Part of a small language model's weights.
Architecture: learned positions, biases, untied embeddings, normalized queries and keys, attention and MLP in parallel.
Each number is 200 + 20 x the weight over its row's rms, rounded and kept within 0 to 999. Layers, rows and columns count from 0. The size before them is the row's rms in percent of the matrix's.

# o: layer 4 attention output (transposed), 448x448, rms 0.0291, rows 153-177, columns 320-383
# v: layer 4 attention value, 448x448, rms 0.0234, rows 154-177, columns 320-383
o153,136,193,206,204,204,224,184,200,191,177,203,214,194,188,183,201,216,161,226,158,212,148,183,228,215,209,192,212,216,198,193,217,202,184,202,235,202,192,203,178,204,180,183,134,214,175,203,180,228,203,199,197,225,191,163,180,215,220,188,215,217,201,241,219,173
v154,124,190,193,195,213,196,177,183,198,181,194,193,194,222,183,174,180,199,189,212,196,195,227,200,204,197,236,227,222,200,187,216,151,209,205,180,190,212,184,173,218,198,206,181,176,220,219,187,159,197,211,186,192,210,144,186,215,192,204,198,214,189,198,213,237
o154,129,210,184,196,213,233,198,214,190,189,210,216,197,189,232,215,198,178,164,207,190,214,201,177,163,184,206,198,178,207,234,184,204,171,217,200,205,197,194,200,201,232,182,191,206,163,179,179,183,184,183,191,231,211,174,165,177,211,197,197,237,207,189,216,219
v155,118,216,174,186,173,219,159,190,170,196,193,207,203,220,170,216,231,200,174,227,189,235,197,189,176,176,230,241,206,195,196,221,230,170,195,177,183,202,232,198,214,204,190,194,185,198,177,233,224,190,165,207,214,219,218,217,177,213,181,189,214,212,197,196,224
o155,121,208,216,219,201,193,190,162,199,198,181,182,178,184,191,258,196,205,207,227,185,176,227,230,189,174,224,192,165,191,180,213,210,223,214,220,224,190,157,233,211,206,221,218,218,201,206,204,212,190,219,214,185,184,216,159,225,209,215,177,188,197,184,176,209
v156,123,190,222,241,202,231,189,195,199,178,209,205,229,154,207,179,206,189,200,181,208,178,217,207,218,186,188,224,189,185,226,213,195,210,197,201,203,189,166,187,194,185,227,179,221,162,233,200,163,232,197,183,199,228,172,189,230,218,233,183,211,167,196,174,215
o156,134,203,183,203,189,175,162,231,235,194,214,214,150,189,160,203,170,240,197,204,247,206,181,165,203,190,192,207,218,175,195,227,196,210,167,227,186,207,219,192,210,209,200,220,195,247,188,194,194,224,191,235,197,216,197,213,213,189,214,180,168,214,173,189,241
v157,129,226,187,186,189,240,203,170,181,229,199,201,177,236,245,186,233,210,209,202,208,228,238,194,173,201,204,199,182,160,204,210,220,215,212,203,203,232,204,226,214,213,187,177,212,190,197,190,188,211,223,192,172,210,198,194,158,236,235,201,220,218,178,214,194
o157,128,178,197,180,217,199,184,208,164,189,170,177,216,206,160,205,230,188,171,201,193,215,198,197,168,173,203,194,201,205,196,181,196,165,155,210,182,193,220,208,177,197,196,229,182,217,221,201,165,206,192,186,192,208,197,191,253,144,172,214,194,238,216,221,206
v158,123,176,212,178,198,197,212,182,163,178,197,181,222,206,223,194,155,192,222,227,188,169,216,190,186,206,179,205,187,231,218,188,209,158,180,197,161,214,211,156,228,187,209,246,192,212,166,204,189,209,202,211,186,192,206,186,201,192,162,187,200,234,177,206,215
o158,118,196,210,194,226,195,169,224,201,213,179,180,176,212,214,176,220,189,213,184,186,198,215,174,208,203,200,201,181,214,216,208,201,216,232,218,204,220,198,236,175,172,183,164,216,229,156,180,176,198,191,219,225,211,258,181,212,214,219,220,212,194,171,203,230
v159,127,189,180,185,204,209,211,180,192,206,180,191,215,140,193,211,205,210,194,198,194,209,199,168,200,181,198,199,165,188,206,223,204,200,232,259,175,222,165,150,199,176,220,195,160,180,229,229,204,191,231,223,184,193,181,195,215,214,216,204,172,175,232,202,219
o159,130,242,215,203,208,223,213,181,178,212,214,176,220,208,185,214,192,207,246,205,202,227,176,195,185,191,222,199,222,201,240,228,204,174,210,192,186,174,226,206,202,193,183,200,208,211,215,181,216,176,217,230,207,152,238,205,193,182,217,238,260,237,189,210,231
v160,125,181,188,200,193,203,189,192,200,193,185,179,205,174,243,206,178,234,178,166,210,176,219,183,216,182,175,160,168,209,202,203,192,197,238,213,210,232,191,176,179,203,183,217,217,207,223,187,198,205,223,191,217,184,167,204,245,246,187,230,230,196,179,184,187
o160,129,224,214,196,190,179,197,194,227,159,179,200,162,233,189,193,211,189,186,219,165,199,195,170,173,210,209,159,172,202,208,174,184,195,173,219,226,198,219,190,222,192,213,176,176,217,215,189,217,183,191,212,216,134,235,196,169,211,198,207,234,239,188,201,198
v161,127,169,218,137,151,185,200,190,193,201,217,206,225,199,188,207,214,186,179,232,212,227,191,222,170,168,202,185,201,194,194,187,180,178,182,226,223,157,200,234,210,192,201,208,207,176,190,227,195,201,222,195,211,182,189,187,207,175,206,204,213,157,222,198,238
o161,124,204,203,205,230,205,212,174,226,207,196,157,219,218,207,204,187,220,224,196,232,170,193,189,182,203,181,189,131,190,177,192,211,254,208,203,229,233,201,188,183,185,229,210,207,202,181,156,203,205,180,176,185,201,212,194,186,186,181,175,212,203,189,196,199
v162,126,210,203,178,156,234,166,212,176,170,218,176,228,169,195,218,192,213,208,202,176,187,217,199,186,181,190,219,208,200,212,197,214,193,234,217,169,210,200,204,211,173,227,167,185,190,200,175,161,191,208,210,211,218,227,220,229,203,166,209,204,209,219,208,196
o162,126,190,179,203,230,206,217,162,199,235,190,223,174,184,215,209,218,201,218,235,172,223,161,190,200,215,194,197,204,153,180,187,179,237,178,213,201,210,183,238,226,215,182,205,212,239,173,206,230,210,211,179,218,215,209,189,152,217,190,163,209,188,193,203,192
v163,127,161,171,215,202,228,184,193,224,174,196,194,223,196,211,191,206,211,206,198,188,159,194,230,235,196,216,217,220,183,185,222,185,201,221,193,204,201,220,197,174,172,247,202,180,203,198,219,190,215,188,196,176,200,227,217,210,207,164,183,192,192,190,164,222
o163,132,187,239,169,175,190,204,223,203,222,233,227,172,203,179,213,223,205,197,211,201,214,168,201,204,233,212,205,234,188,195,218,187,222,189,224,242,155,172,176,204,224,240,183,204,202,207,187,205,174,241,220,231,177,180,237,196,194,223,198,211,207,203,209,189
v164,123,206,175,231,228,225,234,167,234,201,222,194,209,210,220,167,205,187,210,186,210,227,211,196,209,196,218,225,209,148,170,214,216,228,210,167,183,202,177,244,175,206,191,202,231,222,205,234,195,163,200,192,206,199,184,195,175,194,215,219,192,201,227,241,180
o164,127,152,212,190,193,192,208,211,209,204,173,184,175,190,192,211,164,222,204,218,211,184,235,219,193,204,215,184,201,194,214,192,208,192,187,215,207,175,213,183,193,210,195,198,188,191,229,187,174,222,171,194,190,249,251,185,183,225,193,198,192,230,179,193,221
v165,131,225,181,191,167,174,189,210,204,175,205,204,201,176,198,229,235,204,224,218,193,220,211,195,207,180,209,165,205,199,216,194,235,159,193,204,208,231,178,201,215,165,214,209,193,171,161,235,189,210,210,200,165,198,222,225,225,204,215,176,209,182,200,176,203
o165,132,225,208,207,203,203,187,165,154,203,237,215,192,199,211,210,185,195,198,245,229,156,169,209,157,248,206,194,194,199,202,217,174,210,195,201,175,245,173,185,190,212,232,193,186,194,218,198,216,206,201,207,225,214,225,173,186,186,214,210,177,189,198,198,179
v166,126,220,172,193,239,161,203,200,220,215,195,204,174,216,235,237,193,202,213,195,192,235,217,224,208,234,207,183,199,197,227,190,222,226,241,192,209,178,226,174,199,215,179,248,202,224,230,195,205,216,173,207,187,249,197,228,190,193,206,189,198,166,218,160,196
o166,128,227,192,237,199,199,204,176,219,201,212,198,213,229,206,185,244,241,205,191,214,163,151,218,196,202,202,221,197,203,192,206,174,218,158,177,201,200,217,206,204,206,238,202,168,205,173,185,191,204,216,215,174,208,199,231,166,182,202,194,207,187,228,218,197
v167,125,212,246,145,200,205,222,192,199,220,202,171,196,180,212,210,195,176,212,214,215,203,206,203,211,217,191,226,189,192,191,164,225,223,213,237,243,171,220,197,174,202,187,202,218,177,205,189,187,180,178,215,210,233,231,212,224,211,207,219,232,188,211,206,215
o167,130,176,154,204,187,223,183,215,193,220,164,196,197,201,234,192,199,192,197,180,203,205,192,213,217,207,211,199,213,203,157,191,199,173,181,200,205,213,224,199,213,212,193,206,204,213,179,215,168,210,178,222,204,216,220,225,188,211,186,200,214,208,165,209,181
v168,124,183,153,219,196,184,214,198,181,164,206,210,183,203,206,225,201,212,166,230,201,191,195,216,182,209,209,192,169,200,176,209,196,198,198,188,201,169,216,182,196,175,196,168,215,213,195,187,201,196,232,244,211,213,197,192,211,221,212,211,183,183,217,182,191
o168,129,214,197,264,181,216,200,169,177,172,208,189,208,219,243,215,198,201,184,166,191,185,209,178,215,193,198,229,202,210,201,206,182,174,183,185,218,220,198,210,211,172,191,216,210,178,175,169,237,207,189,165,186,201,193,235,214,230,182,228,189,208,207,190,212
v169,121,174,221,179,170,203,204,209,212,194,190,181,215,177,189,181,194,198,179,218,211,200,203,193,203,211,198,216,209,234,195,217,219,208,178,220,184,196,194,205,187,215,221,211,227,155,174,160,201,209,202,178,200,181,211,184,227,190,220,208,184,200,197,193,221
o169,119,220,223,209,194,261,206,181,218,227,198,189,188,224,181,166,177,197,236,229,156,205,215,224,197,216,196,178,215,196,169,224,199,190,206,171,184,172,194,242,190,215,238,183,174,216,149,208,233,170,217,223,207,204,193,208,206,186,207,188,167,199,191,169,208
v170,125,224,218,180,213,178,200,181,201,192,195,186,217,222,195,168,212,172,210,244,205,210,223,182,193,194,176,195,191,174,191,205,176,177,184,195,193,221,172,217,207,184,217,215,208,190,190,163,228,168,231,192,162,179,166,195,204,215,210,191,227,211,157,174,224
o170,130,182,171,205,208,201,187,246,197,195,198,224,205,184,201,211,178,234,195,171,178,245,196,207,212,211,186,198,199,221,168,209,216,210,213,156,218,233,209,196,231,169,209,226,197,169,220,259,191,172,165,210,210,205,264,203,188,180,225,209,194,209,184,223,200
v171,123,193,196,184,228,157,185,231,207,214,167,226,176,201,202,195,221,208,180,209,223,196,229,206,177,207,200,200,185,224,191,223,216,186,164,166,233,210,176,171,170,231,177,204,205,188,210,220,226,218,192,173,166,187,194,226,162,215,175,198,222,215,228,217,196
o171,125,181,207,219,184,211,187,173,180,199,202,207,186,190,215,193,184,241,203,164,199,179,220,264,217,230,215,224,204,194,221,190,196,188,199,153,186,191,232,206,222,187,204,213,202,214,219,241,176,228,181,184,182,238,192,171,188,213,184,198,163,268,195,173,216
v172,118,187,203,205,160,200,229,219,183,191,237,192,185,205,207,176,211,174,225,196,201,239,199,201,181,205,183,174,169,243,198,244,193,215,191,196,206,179,229,222,216,213,239,201,193,227,209,168,180,193,218,186,216,209,195,188,173,221,200,165,209,172,210,180,208
o172,127,148,192,209,194,200,178,218,204,214,195,192,221,199,201,186,171,253,198,234,252,117,164,205,183,224,222,202,214,210,196,205,200,166,211,228,181,183,194,194,210,224,222,168,208,187,224,189,205,204,203,205,187,211,180,163,225,196,182,236,208,193,198,207,175
v173,122,173,222,218,202,186,202,142,164,226,212,209,246,174,195,225,174,195,207,205,168,227,178,181,222,243,214,229,185,193,183,220,213,235,220,165,199,227,197,224,212,174,214,162,210,192,223,167,194,233,177,164,219,181,187,179,183,200,207,230,224,198,185,187,224
o173,126,174,202,191,184,217,208,240,219,195,198,206,176,212,190,240,125,197,204,214,193,208,186,177,206,203,211,191,173,195,216,200,227,204,193,209,185,212,201,145,208,207,186,195,201,214,183,213,188,236,216,224,192,188,184,174,200,218,204,198,183,200,217,200,162
v174,132,206,200,158,189,225,190,191,137,179,208,192,210,206,225,169,156,200,200,204,224,187,208,214,179,176,189,210,206,194,174,191,191,210,231,184,196,212,190,187,217,177,191,198,194,175,185,214,188,212,172,194,204,202,157,214,220,196,219,204,175,204,234,160,238
o174,132,225,199,187,234,203,197,202,203,238,193,181,247,168,205,207,212,217,204,164,218,181,206,178,199,209,202,179,172,220,206,211,202,195,183,217,223,178,199,228,222,198,209,210,165,224,204,210,227,199,164,205,211,204,221,203,163,162,200,214,229,202,199,186,186
v175,130,243,208,195,195,195,196,219,189,189,209,178,169,188,197,192,195,190,214,149,222,176,202,203,196,183,187,189,186,216,199,205,190,205,188,210,210,178,200,203,193,197,217,247,189,225,189,192,159,198,204,167,215,225,219,195,221,166,230,188,150,188,190,228,196
o175,133,187,158,170,194,191,193,180,181,183,180,173,227,228,179,175,195,202,192,203,192,200,187,234,199,212,204,199,208,196,199,193,187,199,215,188,208,205,195,217,197,194,188,192,179,211,199,194,233,219,204,184,201,183,147,196,204,212,226,178,197,201,208,194,216
v176,138,210,191,179,246,186,225,185,234,190,173,224,205,211,202,214,181,172,221,192,176,219,203,194,182,229,204,205,187,196,182,209,209,204,204,182,212,192,170,221,176,184,211,238,180,219,186,219,152,219,191,158,221,148,219,203,197,192,201,198,191,197,186,212,198
o176,140,186,207,195,187,249,214,208,208,200,200,214,186,178,210,194,203,212,205,225,237,202,197,233,173,189,207,190,192,222,214,175,200,233,203,210,192,175,194,239,241,208,191,178,207,167,198,198,185,211,218,217,203,195,175,203,178,232,208,199,202,196,202,196,211
v177,125,187,217,163,206,215,201,201,204,227,217,202,167,191,184,205,204,183,201,228,189,203,161,201,182,192,194,207,203,199,204,225,204,180,178,181,209,177,217,181,179,219,231,182,167,238,170,167,175,218,222,209,197,189,252,177,201,180,227,189,196,197,186,206,208
o177,125,231,217,220,200,233,219,198,164,219,179,220,159,198,210,190,208,181,147,172,214,192,200,194,192,183,226,228,181,154,208,201,202,200,224,198,206,196,207,186,204,191,237,181,212,202,202,225,213,207,208,171,158,192,206,181,164,218,198,208,198,169,211,214,207